config.yaml
n_layer: 23
d_model: 64
d_mlp: 256
norm_place: "pre"
norm_eps: 1e-06
bias: "none"
tie_embeddings: true
init_std_qkv: 0.0625
init_std_o: 0.00922
init_std_down: 0.00922
weight_decay: 0.0056
lr_head: 0.00607
schedule: "wsd"
decay_fraction: 1.0
train_tokens: 137500000
Each number is 128 + 32 x the weight over its row's rms, rounded and kept within 0 to 255. Layers, rows and columns count from 0. The size above them is the row's rms in percent of the matrix's.

# layer 14 MLP up, 256x64, rms 0.275, rows 200-252, columns 0-63
size [ 96  94 109 109 110 103 106  95  97 100  96 103 103 112 104 104 103  88 102  98  96 108  95 101 105  93 100  94  94 104 100 101  99 102  81  98 102  96  92 108 107 104  94  97  92 102 106 110  97  93 100  97 104]
[[172 100 119 143 129  92  60 101  85 111  81 131 150 171 141 162 195 123 101 106 127 173 180  93 133 127 178 124 135 160 150 152  71  89  97 132  92 117 141 166 134 134 126 146 122 132 187 205 124  92 121 156 135 154 128 126 102 112 169 125 127  86  54 114]
 [160 150 144  82 145 187  76 180 103 126  98 159 158 113 136 133 150 139 166 132 134 110  84 122 200  84 113  86 147 188 131 159 168  84  99 131 149 156 115  92  65 147 138  97 168 115 156 132  97 141 155 118 117  72 177 129  84 102 141  92 178 110 101 122]
 [147 118  63  79 173 170 149 146 129  32 131 157 140 125 149 141 133 151 115 164 109 185 115 178 161 132  98 159 158 120 150 116 128 112 117 106 138 127 104 165 110  97 107 140 119 141 113 176  60 144 112 175 158 136  93 109 133  40 117 118 121  68 136 159]
 [150 178 170 136 122 159 100  81 144 148 166 144 166 129 129 202  96 146 107 129 101 121  92 173 173 136 131 167 135 132 126 109  89 130  75 130  64  97 118 170 166 106 147 112 162 109  82  84 116 149 123 115 114 150 193 175 121  89 113  64 108  89  85 153]
 [192 126 141 134 125 100 129  70 112 148 145 153  85 105  82 163 138 142 113  78 124 138 109 137 173 184  90  92 152 143  64 160 192 151  98 131 124 174 123 163 130 116 105  84 142 129 140 155  76 157 128 156  92  66 175 118 180  77 151 127 133 161 107 105]
 [121 126 148 103 103 132  59 134 187 141 155 167 156 190 158 134  77 143 151 108  58 167  85 139 109 113 148 168 166 113 142 149 115 137 139 152  84 107 143 141 165 146 150 125 154  82  78 170 131 145 117  80 153 145 110  96  63  88 125 141  68  92 158 100]
 [118  94 102 137 132 129 131  94  89 147 136 163 161 104 101 112 179 151 132 119 154 125 150 125 161 129  97  42 163 129  89  91 160 138  92 131 134 145 146 168 151 146 179 125 136 150 153 119 228 108  93 152 114 175 145 100 114 149 162 157  57 100  78  77]
 [196 104 150  78 157 129 110 197 120 105 187  46  92 124 151 109 134 127 147 156 111 131 170 121 103 169 139 162 158 177 154 155 159 132 156 164 131 177 155 148 108 125  71 108 141 111  72 138 105  85 116 125 111  97 132 136  75  86 160 104 141  93 101 112]
 [144 113 122 112 113 136 117 128  91 101 130 122 196  47 133 196 133  99 164 117 125 146  73 153 134 118  84 118 144 116 103  72  97 179 169  88 177 142 129 176 117 105 116  58 138 143 147 119  94 177 130 110 109 140 145 127 179  91 104 103 145 158 189 160]
 [184 178 124 110 135 121  92 100 131 126 159 128 177 173 121  89 151  96 134 137 141 168 177 162 183 137 136 169 127  75 152  94 197 109 184  95 108  66 146  93 116 136 119 176 108  90 134 119 127 171 106 105 175 112  89  95  73 114 112 156 102 136 105  96]
 [149 133  78 111  78 134  86 127 160 142  77 133 124 133 168 125 107 132 171 161 107 123 188  98 154 136 131 143  83 127 107 219 129 123 122 130 164 107 100 141 116 179  47 101 134 139 118 145 160  82 156 151 104 134 151  92 182 131 126 128  67 147 128  56]
 [ 96 115 113 113 119 177 112 104 136 142 193  59 170 163 120 172  70 113 121 146 123 187 129 141 147 144 102  90  98 128  86 149  81 135 113  95 133 167  87 149 133 119 127  67 136 149 174 168 110 122 117 130 103 196 180 165 121 117 102 124  91 191  92 130]
 [121 116 158 141 124  75  76  95 117 113 131  44 109 140 145 143 170 167 115  93 101 140 183 118  89 193 122 148 104 116  83 103  95 154 115 128 142 116 127 171 166 135 119 108 148 182 190  71 168 125 148  90 110 138 164  95 170 129 151 178 115 106  82 153]
 [136  54 122 126  48 196 136 159 113 151 143 149 193 154 157 149 101 159 119 144 142 129 113 131 154  84 133 126 117  88  90 104 117 141  88 122 127 111 167 152 196 138  96 127 112  73 149 100 177 126  81 156 145  86 168 101  62 140 109 123 170 142 143 125]
 [111 107 122 113 123 135 167 114 112 144 122  96 168 167 137 106 111 176 176 107 160 208 162 112  52  90  86 105 139 103 124 112 120 170  79 106 169 150 103 110 162 159 131 169 161 100  93  74 131 117 118 183  97 107 132 140 151  81 113  82 121 196 136 112]
 [167 156 139  94  69 170 152 174 142 112 148 112 124 144 139  81 133 186  85 152  95 194 133 152 126 120  92 155  86 152 100 141 180 152 156  97 139 158  82 147 101 137 131 137  97  41 191 125 137 119 132  97 163 122 126  62 127 141 113 118  94  90 144  98]
 [112 109  86 122 170 167  94 152 168 120 135 202 149 199 115  88 155 119 137  26 116 115 186 107 129 153 124 121 122  76  91 129 123 168 113 125 167 168 118 118 117 105  85 152 100 139 139 134 107 147 109  79  95 125 138 178  79 165 165 136 168 126 121 115]
 [163 165 115  95 120 153 138  87  63 128 113 167 120 123  95 142 108 174 180 111 122  78  91  94 142  77 157 162 150  93 104 179 158 163 124  88 198 146 192 137 112 133 121 130 121 131 145 116 143 124  93 139  88  80 209 111 121 147 156  73 144 124 149 146]
 [180 147 131  93 143 123  60  95 124 109 144 141 105 171 154 127 148 126 148 119 104 131 195  49 199 150 110  65 122 108 145 108 140 100 144 129 127 148  75  76 142 104 153 151 124 116  85 114 161 147  95  73 152 152 130  86 163 193 160 120  99 140 118 161]
 [190 137 148 142 146 148 114 171 145 138 101 141 153  97  85  87 118 123 171  80 102 129 125 131 156 116 126 127 205  90 146  74 141 104 118 140 136 153 132 144 171 219  66 143 113 153  96 137 138 102 126 102 135 111 112  62  95 152  67 140  62 128 144 152]
 [140 103 102 104 101 150  50 157 122 112 177 148 135 159 198 153 153 140 152 112 176 130  98 129 141  96 145 146 169 139 157  72  90  95 132  96 224  83 105 117  89 134 130 112 116 104 139 173 132 144 163 171 113  85 103 184 113  76 126 116 120 152 141 138]
 [146  56 213 118 151 176 126  70 146 124 106 130 155 134 170 166 141 123  98  82 147  82 140 111 113 151  91  47 173 136 114 111 104 181  84 118 153  76 166 164 183 133 140 131 133 133 144 128  81 141  98 119 135 105 186 124 132 108 131 159 116 144 134 111]
 [138  99 130 140 183 158  66 107 130 100 155  80 159 126 122  86 143 110 147 119 119 140 118  36 115 109 104 101 110 130 155 172 120 164 151 101 145 122  59 131 163  93 146 167 132 162 189  86  96 145 133  74  92 144 182 172 124 122 160 139 134 181 151  98]
 [170 129 155 141 166 121 146 104 104 100 124  98 149 119 116 175 144 152 134 151  86  68 144  80 131 142  82 152 160 119  91 167  94 178 147 158 163 114 103 153 150 138 136 191  42 121  97  71 103 121 170 156 123 118 120 120 141  72 173  67 164 127 145  90]
 [162  99 104 141 130 185 150 118 142 123  81 128 172 102 137  96 166 108 168 102 121 159 198  66 143  87  72 127 144 146 133 130 170  79 157 106 158 175  84 148 141  77 128 179  73  86 131 101 140 105 142 155 133  89 157 130  76 125  99 124 121 160 169 158]
 [176 146 126 164  53 132 108 186  99 101 141 144 101 181 115 102 170 153 148 105  95 138 134 198 134 133 112 181 148 110 114 129  87 137 155 137 108 148 125 103  88 139 119 134  86 177 147 129 122 124 101 165  67 189  99 143 112  65 107 159 161  78  85 151]
 [109 127 118 134 118 158 106 117 130 200 186  84 155 137 155 153 224 104  98 152  63 140 167 122 127 129 138  58 106 104  79 137 137 115 155 129 164 166 109  91 140 139 114 161 127 130 111  98 147  90  91 119  81 111 160 117 169 190 106 103 116 165  90 108]
 [142 167 110 151 120 188 122 107 139 118  76 131 181 162  53 101 159 119 165  87  91 118 149 123 158 154 161  95 153 130  69  97 177 179 105 135 150 120 118  70 176 152 130  95 147 108 109 109 148 134 139  63 136 120 161 108  91 124 124 151  70 147 127 189]
 [119 201 126 126 161 161 130 166  96 126 124 132 101  96 124 162 140 163  67 103  75 144 146 182  82 105  90 161 105 139 148 160 137 208 166 108 147 135 163 136 154 135 159 125  99 190  89 110 128 179 129  75 143 104 164  98  99  97 128  69 115 128  94 131]
 [107 101  89 128 165 213 135  84 106 141 155 190 129 151 177  79 101 134 107 179 113 104 110 151 143 132  98  91 109  93 139 177  85 122 168 146 155  90 127 127 176  96 146  91 184  94 101 134 118 180 139 113 149 134 184 106  89 118 129 128 153 160 124  74]
 [115 155 141 131  88 125 135  88  95 130 112 124 174 133 179 105 111  98 136 106 114 132 163 176 175  80 105  86 135 157  76 151 143 119  98 215 160  96 152 160 139 152 122 145 144 144 119 148 118 103  63  79  94 206 138 105 167 145  94 124 128  58 104 130]
 [129 141 149 191  93 159  80 160  89  52  99 177 173 129 143 103 116 124 154 106 183 166 135  96 172  79 184 164 100 144  87  71 121 107 130  87 134 128  97 133 158 149 128 107 118 141 109 142 177 115 124 161  83 124 165 131 166  94 151 103 106  82  88 130]
 [149 132 127  86 193  64 146 125 164 108  88 134 141 181 152 142 121 163 169 114 149 172 115 132 101 167  62 146  94 108 143  81 122 128 164 122 156 144 126 115 159 142 150  88 151 106 119 133 118 129 142  93 176 182 123  56 116 147 107 111 107 151  31 107]
 [168  98 100 102 155 125 176 112 173  69  86  82 113 116 137 166 128  97 156 118 177 123 144 137 121 157  48 131 207  89  91 111 145 103 111 132 116 139 133  88 112 121 149 145 114 135 155 164 184  96 117 159 151 160 155  70  87 169 150 153  77 143 117  98]
 [ 82 153  82  64  93 128  66 114 130 164 102 155 121 139 160 163 115 119  96 115 105 116 133 138 194 165  84 104 141 112 148 129  92 139 160 156 161 142 141 165 109 172 127 112 123  80  57  89 157 186  87 107 114 136 182 141 111 123 117 150 192 115  97 166]
 [ 83 159 140  86 117  90  98 156 153 111 124 127 119  97 131 101  99 154 145 146 123 135 115 148 182 129  96 123  93 101 106 153 132 123  86 214 143 120 100 123 132  67 172 123 177 128 106 123 177 177 162  94 183 161 115  97 144 169 106  40 113 147  75 132]
 [140 175 138 135  94 138 132  84 106  98  68 138  87 193 169  81 155 124 122 133 158 139 157 140 160 145 115 132 136 138 156 163 172 101 129 190 102 139  72 158  97 128 109  86 162 136 131 151  58 141  78 153 130  68 121 123 122 142 159 107 215 115 111  97]
 [ 88 110 119 138 138 111 119  88 195  95 148 133 127 122 117 115 117 133 154 218  88 127 135 142 109  86  99 143 191 158 180  87 148 161  90 159  76 137 115 114 153  36 104 130 122 165 139 165  81  88  99 112 111 148 158 104 130 128 170 179 127 148 112 144]
 [125  60 132 170 163 157  34 130 169 127 135 106  63 153 115 134 114 114 138 162  94 166 110 161 179 142 138 126  94 142 130  67  98 164 159 143 141 135 121 133 166  76 149 126 133 129  79 174 142 148 115 127 109 187 113 131 150 127  80 161  64 110  91 131]
 [137 204  80 128  43 120 185 157 145 133  91 115 144 134 177 135  95 108 136 148 145 127 170 133 136 146 142 189 104 129 126 125 111 109 112 165 129  94 124 106 174  84  99 136 125 136 163 157 147 127 132 147  88 168 107  57  92  59 154 112  92 158 154  83]
 [177 122 149  80 121 130 123 142  85 128 124 140 119 153 140  74  96 131 140 161 120 136 197  80 165  89  76 174 113  74 154 145 150 172  71 113 170  71 111 168 145 154 159  92 141 176 167 148 120 131 115 170 171 138 100 139  82 148 139 123  80  84 100 124]
 [171  87  86 113 123 170 117 164 105 178 178 125 154 179 120 140 211 140 116 131 114  90  92 140 111 133 108 121 107 111  95 173 151 130 142 123 144 142 137 166 180 107  97 141 108 169 161  98 165 123 134  91  90 124 135 141 185 121  72 136 148 103  77  42]
 [174  95 167 165 115 180  99  95 129  99 105 103 163  71 132 110 183  75 175 175 148  81 178 122 134 141 103 137 140 165 153 152  84  92 160 102 112 155 135 111 113 102  83 142  98 129 107 218 142 160 168  69 106 136 112 108  95 126 134 125 120 152 128 148]
 [104 150 157 136 109  90 140 123 133 127 119 206 145 101 148 125 133 173 139 146 150 115 160  74 104 102 167 153 142 121 161 129 150 126  55  87 155 112  67 183 116 181 181 188 152 117  85 158 109 122 125 137 173 112 102 150  72 108 107  93 131  88  99  76]
 [125 178 126 117 183 180 125 152 156 108  67 121 127  95 152 153 143 129 145 109 184 116 175 102 100 141  76  96 216 151 123 136 117 122 152  84  85 144 131 123 134 110 141 157  71  74 133 109 182 149 177 107  83 135  98  65  77 124 123 116 134 121 107 118]
 [ 88 159 103 148 142 108  82 103 143 126  99 143  97 152 140 107 153  60 165 117 146 141 138 182  87 185 104  93 194 136 198 153 107 131 202 167 194 109 118  98 102 119 127  99 118 143 127 178  94 124 141 113 144 132 131 104 107  94 130 177 166 113  80 107]
 [176 153  84  98 140 165  96 140 181 134 114  99  90 126 162  87 144 154  47 136  85 124 141  91 117 163 102 122 138 178 111 154 117 118 128 134 148  97 141 100 160 135 188 186 146  83 136 101  52  84  81 148 129 128 133 143  67 130 170 106 164 153 116 117]
 [164 127 103 187  61 149 105 114  78 164 117  84 115 135 109 116  93 164 100 124 146 194 142 120 156 133 155 212 140  94 111 118 131 170 158  97 136 150 163  67 111 148  76 113 179 152 114 154 153 144 147  70 134  83 161 114  95 104 109  88 142 152 127 142]
 [136 127  91 120  50 127 128 116 127  83 151 139 138 110 117 165 125 160 172 139 113 124 131 120 106  93 154 143 183 168 189 135 133 185 151  89 129 177 131 105  71 149 163 102 123 125  89 128 154 177  96 132 209 122 127 172  83  69 159 109  90 132  80 116]
 [122 133 132 136 101 117 117 105 173 101  94 120 156 166 127 105 121  76 109 161 125  97 158 129 109 154 138 164 167 102 116 125  86 136  48  77 110 188 119  95 103  92 114 144 107  74 116 172  92 124  96 176 179  82 113 104 127 188 201 157 129 143 175 153]
 [154  78 135 103 137 162 102 168 163 152 135 136 106 151 133 110 117 149 164 160 104 108 161 116  91 139 128 118 154 137 113  95 133 187 185 123 134 148 111 150  60 164 107  77 171 152 146 149 110 156  91  94 114  91 143 119  92  36  53 180 111 169 117 124]
 [143 139 129 153 109 159  68 144  87  98  81  96 128 103 162 128 146 139 122 149  77  74 133 120 154  96 128  97 137 193 142  69 167  49 153 170 121 144 116 122 161 105 171 172  85  98 154 161 121 135 161 111  99 179  55 135 112 139 136 120 140 172 144 158]
 [171 165  93 157  80 117 118  39  99  92 137 112 151 194 126 179 108 140  82 115 107  95 123 194 177 158 136 155 120  74  89 108 143 116  91 109 117 152 135 126 166 151 119 143 136 168 123 115 173 146 100 154 115 136  75 145 131 119 124 120  69 174 135 173]]
# layer 14 MLP down (transposed), 256x64, rms 0.069, rows 200-251, columns 0-63
size [ 82 108 100 111  90  95  89  93  93 105  96 105  98 111 100 105 100  90  97  82  99 105  86 103 105  95 115  96 106 107 105  95  89  91  86 100 105  95  99  91 100 102  89 106 100 104  99 112  94 100  94 109]
[[ 87 111 144 137 139 149 130 178 101  85  98  96  93 170 130 110 121 114 147 150 158 110 155 142 127 118 137 121 182 155 133  89  70 100 147 183  96 128  78  96 117 193 155 127  74 134 136 114 118 145 140  39 155 165 134 102 128 161 131 162 109 222 106 115]
 [110 152  64 114 127 152  93 161 201  71 124 138 121  79 148 161 124  91 105 108 104 162 115 140 132 105 170  97 125  79 201 198 117 160 138 157 111 115 206 115 177  96 109 145 126 133  94 115  89 100 131  81 160 104 127 112 141 107 140 170 127 109 108  99]
 [183 133  94  63 109 161 119 122  53 110 137 125 117 142 192 106  72 124 128 127 154  97 105 165 137  85  52 161 147 109 197 112 113 156 113  91 110 184 109 155 155 102 132 146 100 118 174 139 151 179 109 111 130 118 143 146 131 154 135 196 129 155 107 130]
 [114 115 211 168 120 138 179 129 135 124 111 210 169  97 131 116 131 113 107 123 151 166 170  85 100  98 169 151  91  70  76 152  99 131 168 148 126 102 139 178 153 131 113  60 104  80 173  80 124 131 117 122  87 119  91 117 147 130 142 167 114 115 109 155]
 [175 135 151 172 117  68 150 150 117 131  64 137 205 198 124 137  92 100 153 178 129 186 111 147 102 134 124  87 100 117  78 124 135 101 112 119 105 146 120 128 179  42 145 133 117  93 166 116 112 147 111 116  89 159 132 139 168 105  65 120 128 137 145 112]
 [126 113 144 178  99 112 131 126 137  63 154 134 153 153 195  86 133  93 101 183 174  86 163 129 119 146 154  55 150  88 129 114 112 113  96 181 196 111 172 128  96  81 114  91 148 183 135 153  69 112 156 124 119 150 135  80 143 143  89 137 121 139 139 142]
 [148 165 178 129 135 126 111 147  50 116 163 171 143 195 123  90 147 159 158  99 146 154 111 169 124 129  89 124  92 162 149 121  84 165 142 172  82 121 138  81 143  69 112 154 104  86 133 166  87 140 129  88 153 120 170 158 125 105  98  94 194 132 137  81]
 [123  98 184 112 158 159 124 161  90 161  80 109 101 158 123  96 141  96 165  83 150 193 111 133 103 170 134  73 160 146 139 148  88  83 125 158 115 120  76  90 158 139 144 120 121 158 119 112 114  67 149 192 154 140 145 106 155 189  85  76 108 150 151  93]
 [ 80 139 144 130 183 133 155  94 104 140  80 134  39 139 165 116 146 162 150  85 160 145 121 149  77 115 173 131  86 168 175 138 178  85 123 111  99 126 161 126 144  97 118 106 102 199 146 121  72 146 149 159 138 108  81 108 124 144 101 193 128  92 152 131]
 [185 109  94 184 129  73  89 127 147  98 174 115 173  98 148 100  93 133 128 124 136 138 138 155 142  64  90 118 170 106  93 188 134 107 195 145  86 103 111 106 157 158  79 130 116 134 132  79 137 113 190  92 126  95  81 106 155 131 177 146 148 142 168 144]
 [127 167 189 103 149 121 168 101 120 152 188 156 118 103 122 152 165 103 169 150 176  99 149 133 159 140  87  84 104 151 136 100 199 132 125 177 131  32  93  77  90 121 133 114 110 124  91 121  79 140  70 174 134 122 137 112 101 173 123 103 127 137 125 131]
 [143  94 137 135 145 105  98 138 148 138 144 137  84 181 182 131 123 130  59 108 185 128 112 114 112  84  88 116 109 160 153 121 101 158 140 145  81 130 218 106 105 110 207 140 130  99  65  69 142 151 136 124 157  86 109 128 152 109 153 110 182  84 120 137]
 [145 163  90 149 122 138 112 180 127  80  98 116 109 110 125  84 101 108 199 166  91 109  69 158 230 123 151 166 141 100 173 146 120  63 133 115 126 166 130 132 124 119 132 149 103  93 146 218 125 111  90 127 134  82 122 146 113 136 109 115 119 140 138  91]
 [150 178 126 120 146 188 184 105 139  91 122 142 179 196 100 159 138 112 124 125 127  98 172  83 128 100 147 117  85 140  69 133 135 103  91 118 168 144 165 123  84 100  99 122 175 128  99 145  91 133 160 108 117 136 101 113  77 143 114  90 210  86 175 101]
 [118 125 161 185 155  74 106  68 148  89 147 180 183 148 148 111 116 161 179 128 113 167 161  80 147 120  82  63 160 108 131  91 149 128 125  93 173 118 194 107 113 152 141 101 144 113  96  41 144 137 173 139 125 133 120 144  91  97 126 124  96 131 125 134]
 [135 138  84 122 174 141 130  85 159  96  97 205 143 107  95  87 134 139 135 171 149 146 166 148  88 120 126 140 135 161 116  67 106  90 140  85  76 112 179 132 106 128 195 148  58  80 106 163 179 183 144  99 100 118 127 150 108 100 152 160 143 126 109 144]
 [164 151 136 135 147 116 194 108  96  60 157 159 145 143 130 175 131 129 157  94 181 119  61 153 143  82 158 119  80 171 156 165  71 154 110 119 112 120 167  95 115 106 142 141 114 122 114 153 138  79 103 168 112 172 113 118 135  47 128 177 179 108 130 114]
 [ 97  65 110 157 144 128 132 112 176 123 161 144 180 209 101  74 150 125  81 117 130 165 117 141 112 119 101 129 105 158 134 124 169 108 112 115  39 128 123 113 126  99 157 120  81  80 109 154 139 118 168  71  93 164 112 167 162 137 158 190 156 157 134 145]
 [141 134 143  50 110  78 152 115 121 136 167  94 101 142 155 155 106 155 153 193 137  97 126 174 206  88 164  91 132 105 114 100  97 101 149  97 132 131  50 105 136 113 111 123 136 114 188 134 106  96 118 183 164 132 133  96 150 194 112 133 103 156 160 108]
 [101  89 100 106 129 159 134  98 115 113 146 152 114 207 114 200 150 126 110 122 158 108 164  82 153  85  43  99  88 116 118 164 148  97 149 113 115 133 158 140 133 111 114 131  78 130 102 139 178 102 163 108 137 162 154 132 138  55 173  87 125 171 180 145]
 [133 151 124  97 168 119 143 116  81 106  75 136 151 157 103 105 128 156 116 168 158 144 148 179  83 126 124 116 152 141 130 151 199 131 132 139 150 100  68  70 158  82 154 144  96 195  69 120 134 104  58 149 207 123 127 140 118 103 118 129 113  71 135 154]
 [138 182 108 184  82 122 142 141  86 159 125 111 136 120 113 118 172 139 144  93 140 186  96 149 181 154 123 146 113 100 102 104 129 137  83 130  78 140 145 111 106 192 124 126 133 156 103 122 179  67  71 127 172 116 132 174 120  91  82  95 160  41 133 124]
 [ 61 174 119 146  85 113 125 169 128 124 129 194 136 103 150 124 117 162 100  97 105  63 164 197 159  90  79 157  82 207 138  77 119 114 135 139 104  88 150 120 136  90 113  98 124 105 144 164 129 135 130  88  98 131 155 146 153 130 123 163 113  93 163 178]
 [119  85  99 161 140 143 156 111  56 132 127 125 154 157  93 133 105 153 120 109 114 160 143 150 106 201 138 131  64 158 153 155 113 147  93 196  59 119 178 155 112  60 117 121 111 104 112 143 162 143 145 103 107 201 123 120 106  82 136 175  95 109 140  99]
 [102 114 223 144 154 111 118 124 106  96 166 124 137  73 150 153  99 108 135 214 119 149 126 164 110  88 112 145 127 147 160 160 125 146 174 100 147 201 144  91 134 120 133  85 107 119 143 175  94 105 178 110  91 196 101 107 120 134  85 109 134  93 102 115]
 [150 119 161  97 198  70 115 155 128 113 163 103 123 160 130 132 136 104 139 127 195 141 185 178 141 131 114 147 126 181 159 109 107 161  65 128 146 107 103  90  47 117 140 164 109  86 103 109 127 118 101 154  92 172 164 121 127  92  86  87 148 101 165 167]
 [119 127 134 123 139 162 131 213 177 150  77 118 115 181 148  91  76 152  72 137 179 134 173  80 144 150 131  78 131 129 132 162 154 118 147 113 150  94 134 160 111  97 111 137 132  83 146 113 116 124 110  40 185 146  76 108  87 116  92 159 161 117 114 136]
 [183  95 103  89 156 102 147  31  76 149 143  97 133 138 179 158 124 132 123 175 156 116 129 123 112  86 120 122 131 168 120 168 132  94 199 117 130 115 146  92  87 117 128 142 142 134 113 109 102 122 152 134 100 122 148 110  53 148 186 144 204  82 138 116]
 [108 120 120 159 151 131 146 103 146  89 120 115 172 143 142 110 129  70 190 150 205  74 108 111 118 136 175  84 171 147  90 127 112 135  51 121 170 160  81 144  61 107 149 180 162 142 155 112 102 135 113 124  85 144 143 162 125  98  82 182 136 120 138 117]
 [166 134 137  78  94 103 167 191 116 123 111  70 114 155 141 147 175 151 126 173 133 157 150 110 128 146 127 152 155  47 115 139 139 100 117 162  91 131 198 102  96  75 142 159 102 100 108 100  74 143 128 127 154 111 159 130  81 131 114 129 184  70  97 178]
 [173  84 113 129 129 151 168 139 125  64 180  99  94 144  87 143 166 144 111 136 173 126 142 143 149 157 137 139 150  91 108  97 108 152  85 117  95 142 140 197 168  86 136  87 140 155  56 137 194 131 131 115 146 105 103 127 117 174  60  55 122 138 138 131]
 [212 156 153 107 119  93 148 132 109 150 138 119 118  63 116 174 147 133  95 214  97 127 140  71  97 112  96 140 167 136  94 157 210 100  99 130 112 149 138  95  61 124 132 144 145 148 111 158  81 142 146 144 150 156 131 107 111 166  97 109 151  87 155 108]
 [150  88 187 177 113 108 131 115 119 142 112 121 118 118 145 158 108 124 117 197 142 131 128  68 137  67 139 134 143 113  69 150 165 126 105 126  77 153 124 174 115 148 134 112 178 107 117  97 154  82  98 114  89 104 160  60 114 128 175 230 136 141 133 109]
 [147 152 149 175 132 107 123 194  56  77 151 108 121 113 142 135 156 120 167 106  93 129 132 146 173 139 209 137 118  66 109 146 158 139 109 149  96 164  84 149  87  95 139 141 134 140 144 123  67 122 176 122  84  82 114 152 192  66 147 120 122 121 151 136]
 [120 141 129 189 136 118 115  79 137 143 208  75  66 169 171 118 167 145  52 132 135 156 121  93 183 131 109 108 121 179 141 112 135 124 149 106 109  73 167 100 163 118 112 169 165 112  96 127 171 172 118 104 136 109 106  86 156  83  98  96 117 105 137 124]
 [150  99 111 135 172 119 138  58 133 148  52 101 157  54  79 175 112 151  99 145 121  58 151 120 137 132 106 171 150  83 147 194 123 160 161 160 123 110 128 115 161 168 142 117 116 135 112  95  93 140 156 148 120 142 139  72  81 152  85 151 143 135 174 145]
 [117 123 150 134 123 142  96 144 135  91  43  62 153  52 120 161 126  89 151 110 119 127 111 111 179 134 125 140 145 138 134 114 102 162 117 145 183 175 131 107 231 117 122 119 153 137 140 157 138 189 159 138  96  92 127 110 151  62 140 142 116 157 141  82]
 [151 154 101 108 182 149  90 160  70 162 139 139 104 144 147 173 144 132  93  87 148 152 131 139 102 116 117 113 113 144  64 166 139 158 175  60 126 146 126 144  88 201 129 116 180 104 152 110 115 199  73  80  76 112 124 151 162  97  88 115 137 116 117 123]
 [132 162 140 140  68 147 106  76 134 144  98  81 147 120 121 189 106  92 100  89 111 172 141 105 174 111  97  99 102 188 130 130  97 166 132 109 129 123  79 104 115  95 176  84 160 118 194 102 104 147 182 124 124  98 173 130 123 154 200 134  78 150 150 142]
 [ 92  69 174 125 158 115 125 144 124 157  72 143 125 138 194 101  91 115 108 150 167 121 141 145 166 154  69 134 124 150 144 162  73 104 181 126 190 145 158 126 144  76 123  74 139 110 113 154  75 139 137 139 122 151  76 121  95 139 104  84 120 187  80 161]
 [140  79 132 121 118 177  94 109 184 113  88  81  95 176 158  74  57 157 131 111 113 135 118 214 138 114 141 127 150 159 155 135 180 123 129 126 134 143  97 144 160 155 142 119 184 107 135  82  81 132 115  87 162 106  89 153 154 184  95 114 136  88  95 132]
 [116 155 168 123 121 145 155 106  73  81 115  68 137 159 124 167 123  94 112 129 104 155 163 124 202  75 161 165  94 164 136 120 154  74 104 111 129  89 156 116 134 123 128 130 116 175 182 135 169 100  85 149 102 129 132 168 138 179  86 145 149  56  83 155]
 [124 118 142 139 146 133 170 179 117  99 159  41  51 209 100 159  70 128  73 125 133 152 129 121 184  92 100 118 152 125 112 159  73 144 123  88 168 144 121 128 105 108 114 168  98 108 104  80 163 136 126 140 154 145 195 131 108 145 104 124 147 124 126 143]
 [143  95 124 100 191  73 130 116 127 137 160  72 114  94 124  95 121  90 109  87 165  93 143 160 201 106 109 117  96 140 101 130 129  99 174 153 135 162  78  91 124 116 172 159 165 154 145  92  90 141 165 150 145  77 170 111 208 172 151 117 159 135 117 117]
 [109 144 166 131 101 137 172 166 113 107 137 164 116  94  96 203 139  18 139 156 159  83  98  99 143 129 178 123 187 115 179 142 140 160  96 148 120 115 150 131  71 140 135  90 132 155  81 107  97  94 108 108 113 100 137 150 100 144 146  94 123 113 147 181]
 [122 119 154  90 147 149 130  91 164  88 161 114 131  87 156 112 126 109 114 119 104 116  96 164 131 145 192 139  84  98 114 112 124 182  68  89 138 100 191  90 208 173 147 152 122 147 124 145 158 113 102 185  90 122 114 113 129  61 195 141 141 136  85 140]
 [ 74 127 151 173  46 126 140 148 104 133 128 139 100 202 105 144 110  78 159 148 125 132 144 102 129 109 113  80 111 135 112 177 119 106 131 142 106  75 123 124 138  74 177 173 114 157 120 153 208 114 105 170 106 107  78  90 187 156 149 128 161 110 150 124]
 [175 130 160 141 102 128 116 133 177  78 171 133  76 128 146 115 136 119 110 179  81 132 115 111 142  95 103 140 178 145 163 192 139  94  89 139 142 122 137 108  90  63  97 185 133 155 129 169 120 123 133  47  87 105  92  98 140 124  95 192 158 127 172 128]
 [126  89 113 135 104 129 160  89 137 105 163 119 200 126 120 181  95 130 105 187 143 132  88 127 116 141 105 131  52 163  87 120 139  96 139 136  88 120 166 104 156 140 114  85 185  86 155 131 137 100 125 138  57 142 151 131 112  64 159 184 179 172 138 147]
 [168  95 108 122 157 118 119 122 128 143 114 128 143 110 109 118 129 167 168 109 147 114 104 110  98 144  54 142  99 197 110 174 129 145 188 178 160 112 158 169  90 142 133 118 104 146 141  53 109 106 176 174 131 141 125 171  58 103  49 104 135 152 100 108]
 [ 76 145 157  81 197  61 154  94 105 146  93 149 131 122 174 127 136 182 169  76 163 114 117 140 124  83 164  98 105 150  80 138 139 169 126 174 151  61 117 109 147 169 138  59 170 101 121 144 122 131 156 100  70 137 140 122 131  98 144 113 146 157 140 121]
 [144 151 154 164 154  33 131 125 138 143 146 160 115 175  79 114 133  81 161 144 130 126  84 145  80  83 141 162 114 108 106 137  78 148  70  99 101 161 129 130 124 120 156  82 159 144 135  53 130 143 170 154 115  80 191 176 126 118 153 175 126 110 114 109]]